Each number is 128 + 24 x the weight over its row's rms, rounded and kept within 0 to 255. Layers, rows and columns count from 0. Numbers have three digits each. The size before them is the row's rms in percent of the matrix's.

# k: layer 4 attention key, 128x256, rms 0.15, rows 52-63, columns 128-255
# q: layer 4 attention query, 128x256, rms 0.157, rows 53-63, columns 128-255
# v: layer 4 attention value, 128x256, rms 0.241, rows 0-40, columns 128-255
# o: layer 4 attention output (transposed), 128x256, rms 0.192, rows 0-40, columns 128-255
k52 111:140136153149112162132115155106129081137166153118122161121112139143101101174139103096182140103088148133158127126136106083114155131130096108136139139137126085068087125105134101153150124147128099138124155163142137115105093116147137126137177154164097168147171124129117151104131183128145134125156151080143155132102126154159154141156147140117129175153163155148146142105118086136138105129113
q53 113:108080125111120143149111133129115113164136126178064160149069131115179118129111129200179182109199153146108135133090124122107107149108124136116145127130177124173117115138105117067178121138081103100093152126108126154119135101128118120128101111129123133117113111106146143135140118124179173112113083139161139118140130163123116116130115121122076139161170118111117144140131079086141141163147
k53 113:107168083138170110076113110135129172093125161084095099111123084142123117119127163125135090111126123077124132093141094086123116126061091119116132181141086130100109134131123149132126119111113132162134056125148148121144151152120134122111132114113136138158102168152103112168109109145130116135142162115110137149113153123099111126108137161141132136109128152081100133124076148088128128100092
q54 103:120136166126123141164145116119175171102127116115128125130160117110128121113194131112138136126100134088111092131135110140129131104092130140135142127131144172176175088134187137104111108113129138140126162104119114140158091083133111100164121160102150086084112145128078169136139087104161122150105073148154128094154130074110135112101164129143113119118085158105111125114153158097122152108176
k54 110:144174116132128111161123105104110167131122103112128116129135103121119149123133127125125123130127129145095166159163130146153145119109152137095116127112105090135123125116115098192167135101123154121161126162166123109115151121169158159110161127107126141150112137156166122137153110165123150113155131152143128121107083118128136139160114133148145118154145115152111102170166105125106104145104
q55 110:112114150119106138133125135194116154090133162081099166161084173155162107125134126161134098138131123131109130126104099171090121166181118110109119142143168122121104121178147125102143140164126106162125084168119139119142155137109139143125119137105119096135161122161112134160125172123111127113124149119128113136124150152119153155173122098132149133153118158109127109117125120135139124135138
k55 111:145145100073134148116116126157127134108148125185173143110187084101133149121130167131144116145143145129155153125100169126151176113118106130109113163097153145133099126136141134146118137110126121163128155123127097145100141147159113097112147134102137146108129125100128138140148125136151157136189126148157117161120129145108129120117128137123116083129136104105066127097118158125154129092153
q56 122:111136179117141111148116127099097132135098098129139159136099137137139149144078158131149132110163106135134123160128143118079118126122154115113118096105135110107124117137153131168103114134152107134092142099161112139106172146124116137133115119114103158118111135108084114155106148087121094145096132108114110112130135150132111136130165169096128158117135148109093127119142120109129189098150
k56 120:134104114105075104116143157144163188161134140134131124133150113093150092078134159131104090121134149093083133110139121097105157117139138118140138148151107189124125105114132134138124137108131142164133139133126149115119099135101132130135127106131142137149140136156142103155129108158164158134110155138153094123152154146124154134108100137139137155140110107137115124138127153125077133130135
q57 115:142138147134127117182122111157119099129100136149119110171102110166115103117157069119105102125148127149172124118128105136140063134116125138133123153140129115100155118164159124132135164109126110126098159170121092116138155125106150127150120147137100107100134117113155127093118134170154110098102132115102083091114119120077149123165111113121109137124131113155115121110131145091138111105151
k57 120:118125127073115117141124142152134149132166160132180122143119158096126178140117140151128136108151115141099141148095122119082147133141142138145105147114118100109086111107136134175151108168202126143140127141151159070115124161123126097117128149131106142135127105161167120147099121103107143145143115146194119121143121113126141107140087135112118142111120108114099129134152131097148140130099
q58 110:128107151151159116144123106135097134061140155142136108146165126096126100115141152124095097118130118162163157118163146144107121094174151128130149143104150166075139137123106095125171121132096132154119131106131182157171135134115131111144082143139141107133178151106190149151125145143111112114157118154111082155118086131158134098064115089142141124115092142113097139115139109150115119141125
k58 113:137130111154099114146143133099142101131142106134088137130115133172071150117123138148114159136138095126147149189131101101147149118104122163117153137157113158107100150119152121110153167126139142164130100143099140147105092155075129109171137125114117120096122105136094155128126106145109176116150099110151176104129137125098126157148136115144108145149140091137114141101164149108192106125117
q59 109:166160131102118131106098107092060126147171132139137183162128149138161125133093143112149116132157123091096112126128114100107116149152160132122144106085125143092124160151182151164144132150103139133124139108151149151133135110111122099141109140152168121114138103111132103154101120080161121085061147147120127120151118131147120123119151130103126166135172124149122149205093130119130106173140
k59 111:095093128094146109138144138111173142104149088128125126119120131129084138131099083147114135131115141148096130142139135121114117100149146147123138092134129159129151102153072120104082134112136137097133158167131092135126140144102152150116169135127100180149090141114122125129069125154122103153110138137145148088117161157112137137092104150149159135155048161147136131086161158113135109089152
q60 104:094129132127116125126076136152122160115094143134194095127090126139137095103182126136141110118107138137136128116129131112126105107136103102146163103108114132158160108071174166129150114149075130126137112125126137153131134097134149096139112135149101136113123196158097153165138148129109124163139122142105145113086110151137102127114161120145139162123150103142137150104140113179116113132126
k60 108:166134150158144173132183124126116095096124095138101110115160095136093105138109084102086122123144116148098113123121126143113093106115163147153135152170162142127158127136150125116149142140148159150150088133124159104139121130131161137170124098139127122091168111127161169114150094120120167112142150065149112115096059092132182115093133078105185108141148118132103139167121111110102131138077
q61 116:087130094159084122120145147138108146124168129135133149086149141140138113173120128136119113155156105180137138132082133145099148144084144158154120162155112115137110128157126147119129136134141173145145070124140118126163133169137119090085125117132139126110099125142163121120110128128127123105128108134092164182145154135115139134153095170102127120140146115157148125143116118151138157141142
k61 114:153160136112134077167121155170126129133121128121140090127105095154183075122142119087165133166119107132129126145120112132149149158175127083151116131136134097120128105146090121088095114114168145133110166118168137103116164179149123150110121127159125143112103099117138108137143122123145109141099165147124128171064150088138159154178127146102138105088143136141137117158124143120099154100141
q62 105:098152131116117155133147115104142139126170110112094140155151118145135122119130107118114083121125147199114173117100146103084136109111154165178131139126137135138096150105108101128118100100115089136143145160091146144152142152142132139125154126155131138126148117127147106115129142131162164143154116148153094144158135105136152170147162097132106192123139085165143113157152124171127121158149
k62 106:121109144120114125132132178132110145124083121097170141089122204119107147146166138106139134143135123089147097145117125153135129155096162109169161132173186140108155118191160117123169101157150112141150167121146116107123156111101146105123177171142132135131136144093097174122125125124123120140111116141128131162154109159137110105128128112152124127116163175172135109127141160100118100129134
q63 119:129157166104107077093149119142133193123097125111082129164117131140166130091118141135129114118113111151123164138145156128143117172152108105144156165132133119111112113119140143093112112132110129133127060122108138091123141162129163140124124123120081149093101126147113159148164123155103128120096125155099146119126151151162090096103099121151086134125122127114115149100136140161132119168082
k63 113:153115098132119117158113108158129112113137075142138124088139100122124141139109149132151134100170165107165113115166093135067120118147100113092119167126135136093142075140100116162144166154132127123135138152146157188119109098106103149148133118082167070112147159126132108138180162082154131127162158137130112152105105112108142156091130092133125139118188154127158097136129140137141155111116
v0 122:106115101149111138103143186106115163158087126056150155110115075130133142068119171136162126116055135166133171109139115149146136146112127114128126191128113102153113124118087123152134117132110131143151175151133154143112153124124126088144122174136141108101113132100124188143119125126113137115156146129121143105162094164112117157125112125133120130130130159198113166145099099151156118113113
o0 114:106109142092137119125107136147105127137170086158113144099128128155126114173122095101103123132112100116117115135117130118126104121129150145160107107111132151098123086128127106083137102183118171092136134106111135083134117157129103120147164124157104088141146140160095117126128100115159146134125124134112123130120137116095146122141141127109141115176130141089132168113120153080131124174107
v1 113:110154103113127145114127138134162155138145113098145110119155178084083087150120132115114079145136136128113140122145111132155131107139085126143097082153134104129157141097137143132098161148118130117105104135163153130150142133123152156151165096155136118128118110152151169091110133141094155135164117131093127166099099127128143143125158156114106070130142118175152174102112115133176133093152
o1 107:135097134166140103107165140137123103109143127132114143116084108125147138102106148112154161087123109145134127138173127111083157143160132080129111148096096151154100117158114155124111126132126111180139122117114088129143134148133129144118092160112147126155120157082098123167121154111154164106114140110116132073135125159145103098124101148131157169121092113093139134110089143088109118103122
v2 105:120136089135096165164116140150088164116077120125138101135096132095102180135095121131140140162141149161093136152142140112142100116096144152159135136111145100134101137095095171131118164099133085161127130157083125111137115144136143124160115155136152161105106134107116115152118109120099131144119118130140143167116096126157121088141161152131184141147122126172114071139082123124114134136158
o2 101:144125146143163119094168162122144097098160145130122166128130097158131125141133119148121062151089097106087136126136131176108138165149127152130136123134066173096132117132156074132135135158104132093093145111103112144131107142148142129092135101097099116110133154168132130094114134125202150133145128129138098130153112090127125126131118103083109131096158105106095199087161107122133121106122
v3 115:149158139142097117132110133153124107138122146141149091129121181153111141158101155094152089165131147148113159131094111125158123141158122159122121128139106198120168113094130159085127110124137122159106148110138142198122122156110164135103090109136112146180170111162099162112124114155109109148150122058083144136164139125094126134139113094171136152109091108101128142125119105145143129091151
o3 112:120099140140157127158141115123116135076119110109151198115079083109164132125145086154154090110134108161097152154147099126133137181090162106128088119113130138155113127151146139162099143128129123129158141174100102162119141118120138133132152125131111142151119182082161123146104156179132160151125130171146093134125147129183158150126124136125089105128161119126099144133120138134128124154110
v4 114:145123144118152104088136111105090101112158100167107142158126164166131133129161160123108169136128153102163126173097136110147103122145135088119136123144110124153137131139095095113129127132152129124127153121137155132119150143119135135113127098133083094156117120142154142132134122127176176158139086131139086133147150116158117117130100129166094147165107155126119118154132145123126138107102
o4 106:100120088084090159165116102125139100140100129088106141101125115141122141125107092138172139128175146113115117096133097115120141117151172162120160185091177142104126123148163118166118119090069095132129141137143121149136110163160137101104125114143136116116128105092115143140117142111101081137090126113112111124108152161138173121163134100128144165117136128123146124153161126155121154152109
v5 104:112113145103141132095128130124144130136111146076093131185130140115123156126134110091160125118111150132100126113140144146092113162167135143132077121164112119099080118125147115105128149138149146151123108126093151122116142096137129151109148163147094144120183103143126130124109146127138093127129172119130141093098156110112138123157095122122160106147134121168125151108117116099115157114125
o5 098:216113125117148123126147081161127118147113095144126160089161068098128174158128168154084125123132097131152141109108129114126107142130117130158170121080131111159150097121117138142142108090136138151135145099124120119116197167121126170141108104119138149119137149102133109137121121151110176092129099119125144149110130116174100144149101088081115104132120109134115107157134142119157130132114
v6 104:136128108153121127106107104126117110083113125142160092143121148143148104166134134104156168136107137149140122144087146105106142156134098162124170104110135124104142099089124130131140088080154115157126135118111104124174123103133142091165101114096136120138120144091122145154077067102123129132140123068142141117147121159162108138152136143097119153147132152129111141147120087113137151108069
o6 098:126114139132111153138111140164152115122105087164120122117112123111165116107127122157133099111128110120071122121160150139138135157189174128169084133100157088135103134166155175156109139149117091083099084141139146157085120143165134135092140104130122127096124141134183124089159137143101136171132136174103161165137173071155151133106101113122118086129126156124093136144112154168115144137127
v7 106:107107121152120131148095159115150113100158149140120104135133083062126148124112170129116156100127092130134105155116106122148153145129139134117110134172122136134156123111112137100150102116102147125128123127112089132129119129154171126148118156117081162164174132123133095126140112131153108147146184119132150143136166082113105177150138114122107146149133130086122152134123191152043110136165
o7 099:098153150156144108116182151129096156146125121123150195117128160157150101100119119109081121149120086142138141123136104151111142104154111114099110117132129089100108116119165080109103130176185117150141131137116144152149179131116130126135100146114132114087127146113137147119115124141123121108130098146158105139100111154131137120140100077109120143107098139109119100112148095134156134128143
v8 111:122149126105154119108132104141075126138131141079107148142108115166169134108122144132156154129108091138141135142102120150127150102129105124079148151148093127176167075171136140143151111168117116088114085102078168144114161130127100131134132103149118149157109129164172114137145078148136172102135131121110137118129117147123166132151121126150094105154092142112118133124122120126153123106128
o8 105:101107095139078134138112166105144125144124161126143156127127131116076089126130151094120156096131129119114088125140150140174106121154149153152114126127200110120101139127120135118099120123157134163170148136122127123131143135130176176155128141121138122143145116103082140111136154095165122161151092115120127118147129185112128171110145143159151124122148119147156153091126116094124086106113
v9 104:129186106095113130117107175148090143144076155148093123105098122105150143139063186112143134133120118168084179073155122139111131107134105118159127142146111140126079114125122146074090154126091106084104123113120133148122124080127106124130149115133137118117147137145158163162138103126098066128134136137091133139145091142134166135121159137140121127122175128130064142129132106103126140129128
o9 099:109090170143140084109124161123113117121189089107131097069135179175135130138135091129107136095097124131145104161094114131128116146127175158138173113120127094133140138161098127136136125124162107126140125166111101117102146157100135143113108098105107150120095149091141141105099122172188171156122137128140127110124139154135110139126139123133135089103123145119181123118124166141119096116089
v10 099:127128109152123151146152098129141162136131117142145094157161112137111093105166140141145137116135138110101088145101134133134119112096103090133142102112099095168090152147155139146104118139109113108147116134154130143171144162121196144141100118135101140139108096122141112106078089141121159177179138117063112128114109093112149131102159123062105172125112127153135184111167126133137131162128
o10 095:099168123142164106079126137101120119138118137117088163096071139123128104148057161127132116137136092131113105129118124136133103125157136128149130157162144160097143116141153136096119156159155137174102125139106153160138107114132113142080088137123148143126128145103129125170141138128123110115161125157171109095130117151138145163105120152145148102120126140102162106133100146111119127157122
v11 121:157117132132169107125183110119118103134121135167120084109142132093103132120158134113180155116135120131140119121110152080134116137083156120146131114114129104124141119135138109124149145105155124123156105088120164121131169187142116138129116159090107162140132115167090063109126108134159154139161142099103128175112115100154112115122134071117125151152140151091116127146095087144102083113167
o11 109:094174180119109101155144116109134117135105182069161152144118151145139094134128094149092112165100132111147173144133102153112141135163096119111156171148123154134104114097172140118085147146141122103134137154116156135112112156141134150142086137151122119086160101072118148113151143159157125136111118154148124128161159110120155112155126178142134134100105158122156106095103117110130164138126
v12 111:081102165131120150113114139128082164143124111119111136171130127161105107142178088114145169089100140127105117124123153127119141107143102159135116123111141157116148121136127123104040118118133136104112105152145131109168174104148126163150111141119106129181134084108127120169106179152126119131170093150132169124112122147138126102122151139125131185143181099145121163134111154128137143076099
o12 104:165125155149133084111149112128094150138165115149091149103118181147152124143131154165116134128103125128130203128123169137152124150120131139092176148133114120115149097155128155154151171132122117175111133099107100161110126153122150147102155144116119134104135184138145087086151101118115127106109109159110125089130142105124103126144120124123133099098119136119119062099107102134092148129131
v13 107:087148092148164137111137102124116124128128154136155114123124161146093126110142161168172122098128117131163121112133159156104172184110131135099147119116158126140140131137101117113126088102122126112202146109145155153135162149148148115152085168131132101123113113085141114115134140107144191143145113100131160143134162113153117101117070139117152144102100135197130116095100126150131170111102
o13 103:135078113128159143128125162129134142135109129144080119127132116157077127172048134089119103127106112128094154160117126130135135134132142146137111139088156139127126114145167109169086153172139139147079143095138145114167097122143140112131105128174140129112160137145139099084142114124124098108113145131151118074113113141126157148126122137160098097151148150083121108119146159130107105123157
v14 100:134137091071140105097162129152119145169124112134133148155170137102103145114139143152176144098129151151170157118106121129103146163134136157132152096104127119150158129088099085115158133095125119111121114090100143171167146109125129114135137099112136127120115117165135210119110116107152066184102114127122102141117130141104141185116155078119151141146129128069148108120136173134149114105149
o14 098:119103125136150102181129100071097132106139132162162107105120154122180137162135089073124146149131153140117070137165098126129172164140138131142104141112153145130128088121150145152116152125162117101134130171124128114096108148090115128154123176115124146135132121112115110195123108099118167113142110125127149092127129123105131090142147173112090135092130176141174115150119130124101150148096
v15 116:133089157121153077099109132135121126148097171080156132100180112165144117061145118109133152124133160160098134095135109148125125134143171151118131129112130129115117120146118149113144153165141148116128124147153082083115124142160105135105135095134125136131136146126097080161124140192108126128117125135143176108118135088136114184126138144172122138162138150136168146119138119077097114130183
o15 106:137167166142116157147132115156128110101136126166114152125111130129125158174121146156125123139156128066137131138067154064162107100112096114125129121126129126097128143144142137148154073088091137105093109121079189137123151128149157119164117120125112133112112101148137165179124175124139154086145159085137069119121132139138116083154147150125125076135105141146137124156098109137108108170108
v16 113:090093112107151103149121126131096151117095108089116139093139094102094108130124137104153108153142144130148111116110077176122074130116094174096146164111075089118103142103128119107101129116116128120107133109136094113136107123110107132134096202115135107104113165100129118137125131098141115122082111125134148146106098133160169141096126156158101146139165154164113142082102147178089135101146
o16 104:159161112153080132105148164123163136148137128191118158164119198163176163133130127118140123127118095140126143131155112127133158141131135081144118096057217153114132129130121140143159166133149133112135131150102151162082153129181153150108149082139119105144142138173142114128107075117171136111129162153144119125162127129108125107126134121112128146109092098116161091142112143143123114133118
v17 115:129078088106088093137136145102144152079138160078129144144132101124116130079110092141164129125147156151127100148130137134096116152149158150094135099113131105125146104094130160140177130169153114120112112145166140076112183153130148110120147137154154116125114143110115101142166152118154145131138152134108130133120132099141173138164132123136132138126083142120123122109154123112165064147161
o17 107:121132177142140150110116125117129141132103122182131121152097107102135112187119142109125098141148106103141149113133194108146126092092139095161089144132087123128127110082165106125103065120097140103144147115122139154155104137128111122148112111113139117145143113108116166141068109126175121097156127127136142142135111119116132111127077133128145108123119106168175126150089135096104164153153
v18 112:159151153127148134157117163104109131095107138118159164160119152147143139108131123153132161127138093112137142139112142112113138136090163116158115110158097139111144134157098131163110125128115134126119133116119103120155097184116153130153144083107141143091146125130125128120071098108163155163106109133113139115138142111152076164100129129165133091135145115112124107093135159144142139114123
o18 106:098125147156111085128156087158130123163153108143134105088117111109103122179123126118117132121155103118059123104143137138122146118165122165088145117151156158144109124133112123112149139140114122085097148140143144166131164080124115112119117146153139145128105102134168134168135173166142085106166150140133079165089113156169142112111125149110088138130126169159160113129142119169134110136127
v19 112:129123124156119117175120135129123125144163140160160122104098170161138125132157106120119119132099097114131114153123128092190103114120143157147131134153113164122154122152182131123129128114144136135101115105166095133146137127173091162086082142114153164145089090195143144120113134124111167119103138146110153170128108152142111163099084119143130114142146129136114127123119134117124132141097
o19 105:131150155142122165114108133103098133141116148103106130167139112071106120127117128150148144106146142152113126086132117104074127135125137092124145134111127133087134086154062141153085125153108110149136102170074145157124101121103158117105150076115099143118118136078149133152142130144147091147122138122124124125146126149140137109148131144100099176148138126125154128139146120138153135153123
v20 102:131124120111127138124166050083157102125138154160124133090118164131110128120123167119116106166126163096123150096084122166125120114137113144175136113133100136090116127119133127173140112102161107121147153093162153104084130086136140144111154170135122088128195165148098115122161131144144119116131116152104134151111137155141142135108145120048138118080097147139163134126127099164122160121140
o20 098:174115116142142152168114144155152134138117136132145087150117082144111091162120144143154114098115093112126127103152126134106148124151112125137096130109157133135115130174147142124116163132067130148148077158159148111220144185156149142135107116154131157111125139123147135140126155146117093142121147136155119133165115086116136144168143140128122129177106106136119108129089152080120138108151
v21 124:149107097139130127105113169146127109136117110120079131139115119127128129147123103167162124150128164151108136127124123115155121140114132143099115145140195110117137129104144127076098146154136139106128097136112054113143119105109123117149071145103091118141102109084185141148113101127083126144128170113087145117114118144112107144167103150137144115097150124148159093141096167122076111127170
o21 111:120110179149122143121163114125130189114148133128093157103155175167123138139136123093120169096136115103118144141151178145086149118166133095134159079140122100095164155104121119121087076157136135132101128118129140126103091145147120125126188082132129145127143132127096146102125155131171151117126114152160179123151155109145146109137159107103153114122138189110091114132188082142119144157105
v22 107:182153117119100166088138128082111113159095112120175083118107141128109125115075179140126121103168105167148105111133129118151106133154148147114116094103132127110134160184143095154129128105125119147135131127138197104121157143132162118123099166082152087125123114154113132099076122115114145106155139154107111140125147135102128102130133111097144126114108132139159127106136103145143107144135
o22 101:122111141129160135162112130167105116146133139126129151123122108141102121179191123108161144135104128073106139130107110117107147139061149122114122154086077125149091163107116119121090113124113154125153113154120136149118098134171123126133127116166130123177102136061144134133170151128116114106102135132128113128099109101142164145131126176145158089157182100101123150125102130110146179135129
v23 098:149143138109155155120104125147143103123120112160117136111101174101138127138121098131120154162135157134145177078127160128116153123144148106106135161122141149134080124162117110111136062084098097129150101133089132147129145130145147123111132150129174109099101128148110082099139148128116098147130151134133091105101123122150143107124128151134174107114159161136077164100116109113087120146121
o23 095:137116134101147107141121106104125120108099097097125100116149107140109131137174082132141074103117148131104108188150141122133158141118141123117122102105135141126140095131146111093148144109172122107117112129166153114120119099116186125118124115125095147130150138158162156142131101092119145142137142109131143094121129110116067117123127162107080151122133093113104133109162141102178121153109
v24 105:124092098154135136120103142121144140140156108139113130146081121118160132091112125095106120141122092115162153135159171143159130099133088124180167154166124133122130131168100072115132138076092143131150127167143126089121125128126101122069120110133181120115094110137152165141156143144125140142120125176165132134083126099152119120072143166149125096109141160184154128091117067088104185076139
o24 103:089134143091135139135120136163148125114122145093092079131153157125078115117141130173084131124058149123099114140110115125119136131109142104156127136076109159137116101124161137144135087117158125136136123156140114100122107100137168101127114145134101112151110165130118093123118087098126108095111150059116124120139125116092122114134119103130143160145102074117125156120152112163182124156133
v25 108:146129146152177168132127124065123138178132094142142134133107155129109120105136129148150145089102135129104101172128105149134099125141169134094115124135118093164109133080139092131110147087119101139157176131148112124131127153160073101128112160123110133129145075163103174093121148185163129103103128128139112091123178120138142137084151135168142124107145150105135127110147123183104088107161
o25 105:113147132134091138153108102132145135082108132164094151117148089113136131117143159121164129149101135103119145124128140111125169125142104073154183127144135156112117122125101148128151142121122172132119093136132120130106150145115120143082141074173099140123146121121153127205091121112153119041122157090133144145115092135071129114156139120114148141155162109150115112120082125147132140125119
v26 113:097134123128094117139136118080127112115156094127139100159136153128102140153089126105083144117147144127099108161121109148114147108119123122098134109113138111122156120064144110092123170127101127146107126157142106121142131130130167137153101106141093140163121101112150171132105104132059115143171119128142099113156118154107148167150099154104103108104099146128154145119097159124120117095120
o26 104:124110111152162162093116112138125164126152156101167156080101126079142156152094107140139129132133112122125130118148160141115113111129112114155108130146109138141135137147141163100147117180132123209158139139145117164122134125129151134113178146147136121101101145128115096139162098139118158132090169107104108141140152131109142138124150126172169154121125148125118171143169108112134117135101
v27 104:159099112106112099170148140151166105108194124164157127153158127139092149120163099124134120131099122100162105115113125135186092147088166110114114096108134142106133144174163149136149083154125148163109142152125123079142180139145112176119096117102129134078133101139114124128106103124136116147098077124133154163113167141094096147128115144110088145121148102108134106127102150129117159155109
o27 102:125135100098148193119142143093124105148053153100149104133145135083132132113147124108128133130122081138132153097115157126139127103133073087142111151142120153161134132099129155133126141125095093142137101114080113126118139091136136111135090119120111141132098138124133113129156177150109097101156148120122104125093069125177137097169180128099130129123148177123137167112155137165123118127184
v28 117:157147117121135139123158157125122141159132115150088124116134103120100062130127098122189147128122120118142111100125125093145106128139156112080138140124176115109129115184102094137116096095096141090172136133164107124118139118148157153109160114118134091080084080162115100160122107160125119128142111150121128123079151123155166092107126149088082126074118133151148131115120152145117122139160
o28 110:124117120149141097141101149110151118076102112105079109130160145125110138120172091117103073150145133144110155193098142160122138133137107099133096170140112165129111082081138148121137121135127108174063118065123133136106128101106095118178109144118123133152168123093140150110167107122146131096137174135175104142130112119136132121128152099145141133133139166095080122142170113139119143132114
v29 108:112121142106128137143123162147119141125077124082109118094059137153165158095115095073130165147140129154124110090139116136168155104157135138126138119115120150125122107176079141095115143114125140134150163120143098135136146140136096112128145144126133116109123107098106120161110125139075117110164107122121079131135099124149164152161154089112154112112183142138128090124089115109088153111152
o29 103:165139143104136110154073102131113092120140115130155125140151112160097142130185116172130122128151131139119169157108124138085105154074101118118170145098120095130127147111161148143136089123127109127129144147112129136107138089115145170096150139128063086119112117136130132153135095160180163143104146133132118150152135124139127118094126151175132153085108118139135142104127120128133119137071
v30 107:150146155141082162102091108165161117152095119104135126140116170171150125140128119131121105156105133099141141129138132083121116127114095167123140105146096109129113068134127080123149143136158102089143126117106118081143107097165153125118105151083178140154154110127170155096103082151146160137107171197128147108138156112120103139103178108116120070140126159121131175118142130152102147107147
o30 104:089085097166134091173127149094121124112150107129144144112112074089091123147143182124112108092110092135095125120111133137146178167130125119150133081114177105152113125084140132131124083116117123085090085143116133131143092158137084156091143099159088100143105164147128114161143148105122076131126125123117094123127116116128096093115107103109141171135122097135128124120123094135139143152103
v31 112:166159115159145112119169095096137104127108129165161125102131180097128123160152146139147145111130126130118146102157166122118120172082138113141120138117147118093109099136123097118098151165119126151136173161087165174133088115162100113141127133086128107162148124144152156163108082145089128149145155115109113150138108167123095097119136134105086129151132118128093152144122139133128149126100
o31 107:126093116125107134155120114157135143116167103051140115098121115157182137151127089110140138128101125151118102156133102098090127147149141130128121114115136140117123135136125136146121153150114128095120087125141154107136132147103123134093117079130138144070106096135126087113163141133106124131133141094129158116077128077112173154101148145138124139093135190104123105098140153133122124125128
v32 105:130168129124145156119089145091087128150121155098136125118158097135169149159100124165123125106146112157136198182091128156098161105128110106120106110177122132130140144103091144130120108157128137090141167133108108154138134106129154150155146106150140137146137136112129109098099123180088167138107144113155181096133145132141109105123133130174139108179116115153147127121149150116104132149100
o32 096:087104091128112128132168128147135128136159078135080141113101139149084138140081172090138116113122148100131100099182093108170127149138165114097159106140122111076126137130151085129154156124130140126119121140096135117136123105122145123144121111144161147116110159153100154186119180148145117136117122163153113101121134159136082150144129098097139105144149103102061137139115127123125102152130
v33 101:122119099168122159135106172109089175132135117108181082128079122150107153137114147126099173143130143112133108144130136115150094156102143161085105121156116124143117081123153180073129085143142143167140133123150138080109147135167104162133115126125109131154159121150157113125081127121097148112090137107155122097154183179118156115123140137106112152153136142162110139099126160138135098101154
o33 095:126134146138175153120105135109132129098099112156123164099167141142127152123138119130128142149098102087125185099125153117150099114115136140149167088109135139103130135085144087159126132148115102148097126127113132129116125207101134119085161138137115143135112141094093090086135148146117072132156125164104109159058119143128091113153149109119134145124137112148129139155142116135128148155124
v34 117:134104109160111099138146123103145104111173142181152093093099138103099137128160139133176119109123120122133096138133103137124143150113160119182129112145142119115089144079137121154140173121139147109111162133142095193131136099107122080127087186120124128156149166079088099149142113125052141090159111126094121188126118091132109182115136125128167146121107121132126155141148103144063123143099
o34 111:096176122099139108107111155180153130139162129100149107148116121137134115124122111140150136127145120130115126160119108110101118105151120118086091113135114133108145160166140142126111101170165121116134117139109151091164129160167110146126187111151088102085073124129155178098128136118188125133106145120180138111138136120138158093142089123159111123090161159132137099176115130131102165125164
v35 115:140162100124075135117168122164127074130138076154095123158124111102106117144109099133053125143120145100134134143153105132152112103113119128105139096172150087133152139148146142092113137170172064178120100123102087094147152156125111107138122098136119132095105132155134116120129122125083147104131105137148135153110121127104136114150157122133117134102147113117132148130121122115174103169128
o35 109:125125117107156144144125106095125149104145164104127161125113140134139120118125107115118176157140131114126073114137171134128143128175132120134114163120095157111137140085132162108120050130144155098128159111119158158100116157122158115103177128092135148111121116092123149156149138174131118157106122127143133158148132105145100161132142178131119123148129133154109140124102148119109126135142
v36 105:105116156106136151129143137133113151109148188119122116112108118122113124101090151106091133135139127132129110124150106122126132156138130121132113162143109127142071154178081146098145180138144122130147136101078108114108097145148157170112183136086143116113148178150103126111130128154109138104130148146085137108127107094147124103126124091120125117116143130156152106080087130163139124109133
o36 101:157136111146145124132082124135118118174122106151123162143166112149122131165081136163120142114112158129125117114124124092112130168118086159159116094130090151122180162131130139151126100105156117096105170163154135146133111164089133109148150159134108111133098090100138173137125117135140131149143141124182045140129136139151120156137079168116116153093077106149131158154118151099140110155125
v37 113:171131138120122129135128090095088153132122152138120124128182092162157127091111101147169174094089074125121116107131095138116153139093125164083126099146126099120150136173117139128139114141154138111144151115072099157174175131150164119140120118150148098166101106091126097120093119126129169130157172170122114137113137112141129083150090127145116133095143138122130127117156150127141097162116
o37 104:120107150160088116131116108134145119127113120155120130166133164151080107159111177088076111129167136134160078146147187107138105141174128105149107118124107131126106141114080141101114111153130118120102110144109170114107109121127108119132081131100144137084166129146108138165141182087132086153100120123154107107123105152166133142157128113148162089113129111117104157146108099179114151113134
v38 118:112155126113115128159109119131139127157140115090102084150134084120142117106110123126141185105136116151134180150115156114125135132159156149123143175153139149135136117147097156112117052088116087138110144134130135124126154102114123142159116163144086094157141114122107155144141097145131089134130116113115187114147120088122129140112150122119150121120122141103122139131096158149106130133170
o38 111:143131092108165134095089107098113162114148094157124147093101181133119128134133097133124063139127114120113143109134126118103107158147138128130107174109168139086129112106150113174182175114130123171145130134083124109122128131152135167157119114119165121119095150095152088137134154119120129071173119128170141158183102135117126133120129093139082116093163125159094128098129116111162113161116
v39 109:148183090163120118082125148088130117123151109168147115122152132158143128108116108143146144146145128097138152105102147128104158148160133117121107134111120137127083099136172111126127094153097166077154180162163136138141112122121121092108120145140066125157108125119120129162173135120109160101125086113107132117122125085129128104111134115118177163116088143151122154125114130116120072140135
o39 102:108115148094128158137126156139116144117173121087126098110142082162152075110122117133123121144133131088153096156124093144166118132092109107108141168143133137155141108149129105107107146150115123140109150126125179147138130170143136126149126112135123137119133174148111161102086106142133115110118137160176106096166092128097105132138147125123120112149162124135137088147150113068131159164152
v40 112:130130119126158114123117142185132156134115144128141099163111166080106156114155091077147154114115151103125180134117114118125133110131120114128136095130158102124137081096134144117114144123136092096153171131125164124127119120159129086130131146133142164133128112124135126083095121144077148136156137117153159100134059110116129139166104121153170097172110161135135147106094110142124113118135
o40 108:130129136111098114115128130118110122106116138143117168097135105097136133134143132176121114112152126127096149121155111136129132126170131109107151090145125139104153132119113096137122109110147171169112136106140143109182130138121146137126152111150103088125143176103109109118118152122162131070104124134077125138179148172114071084128133164126118150105133122156079115065126140111104133140139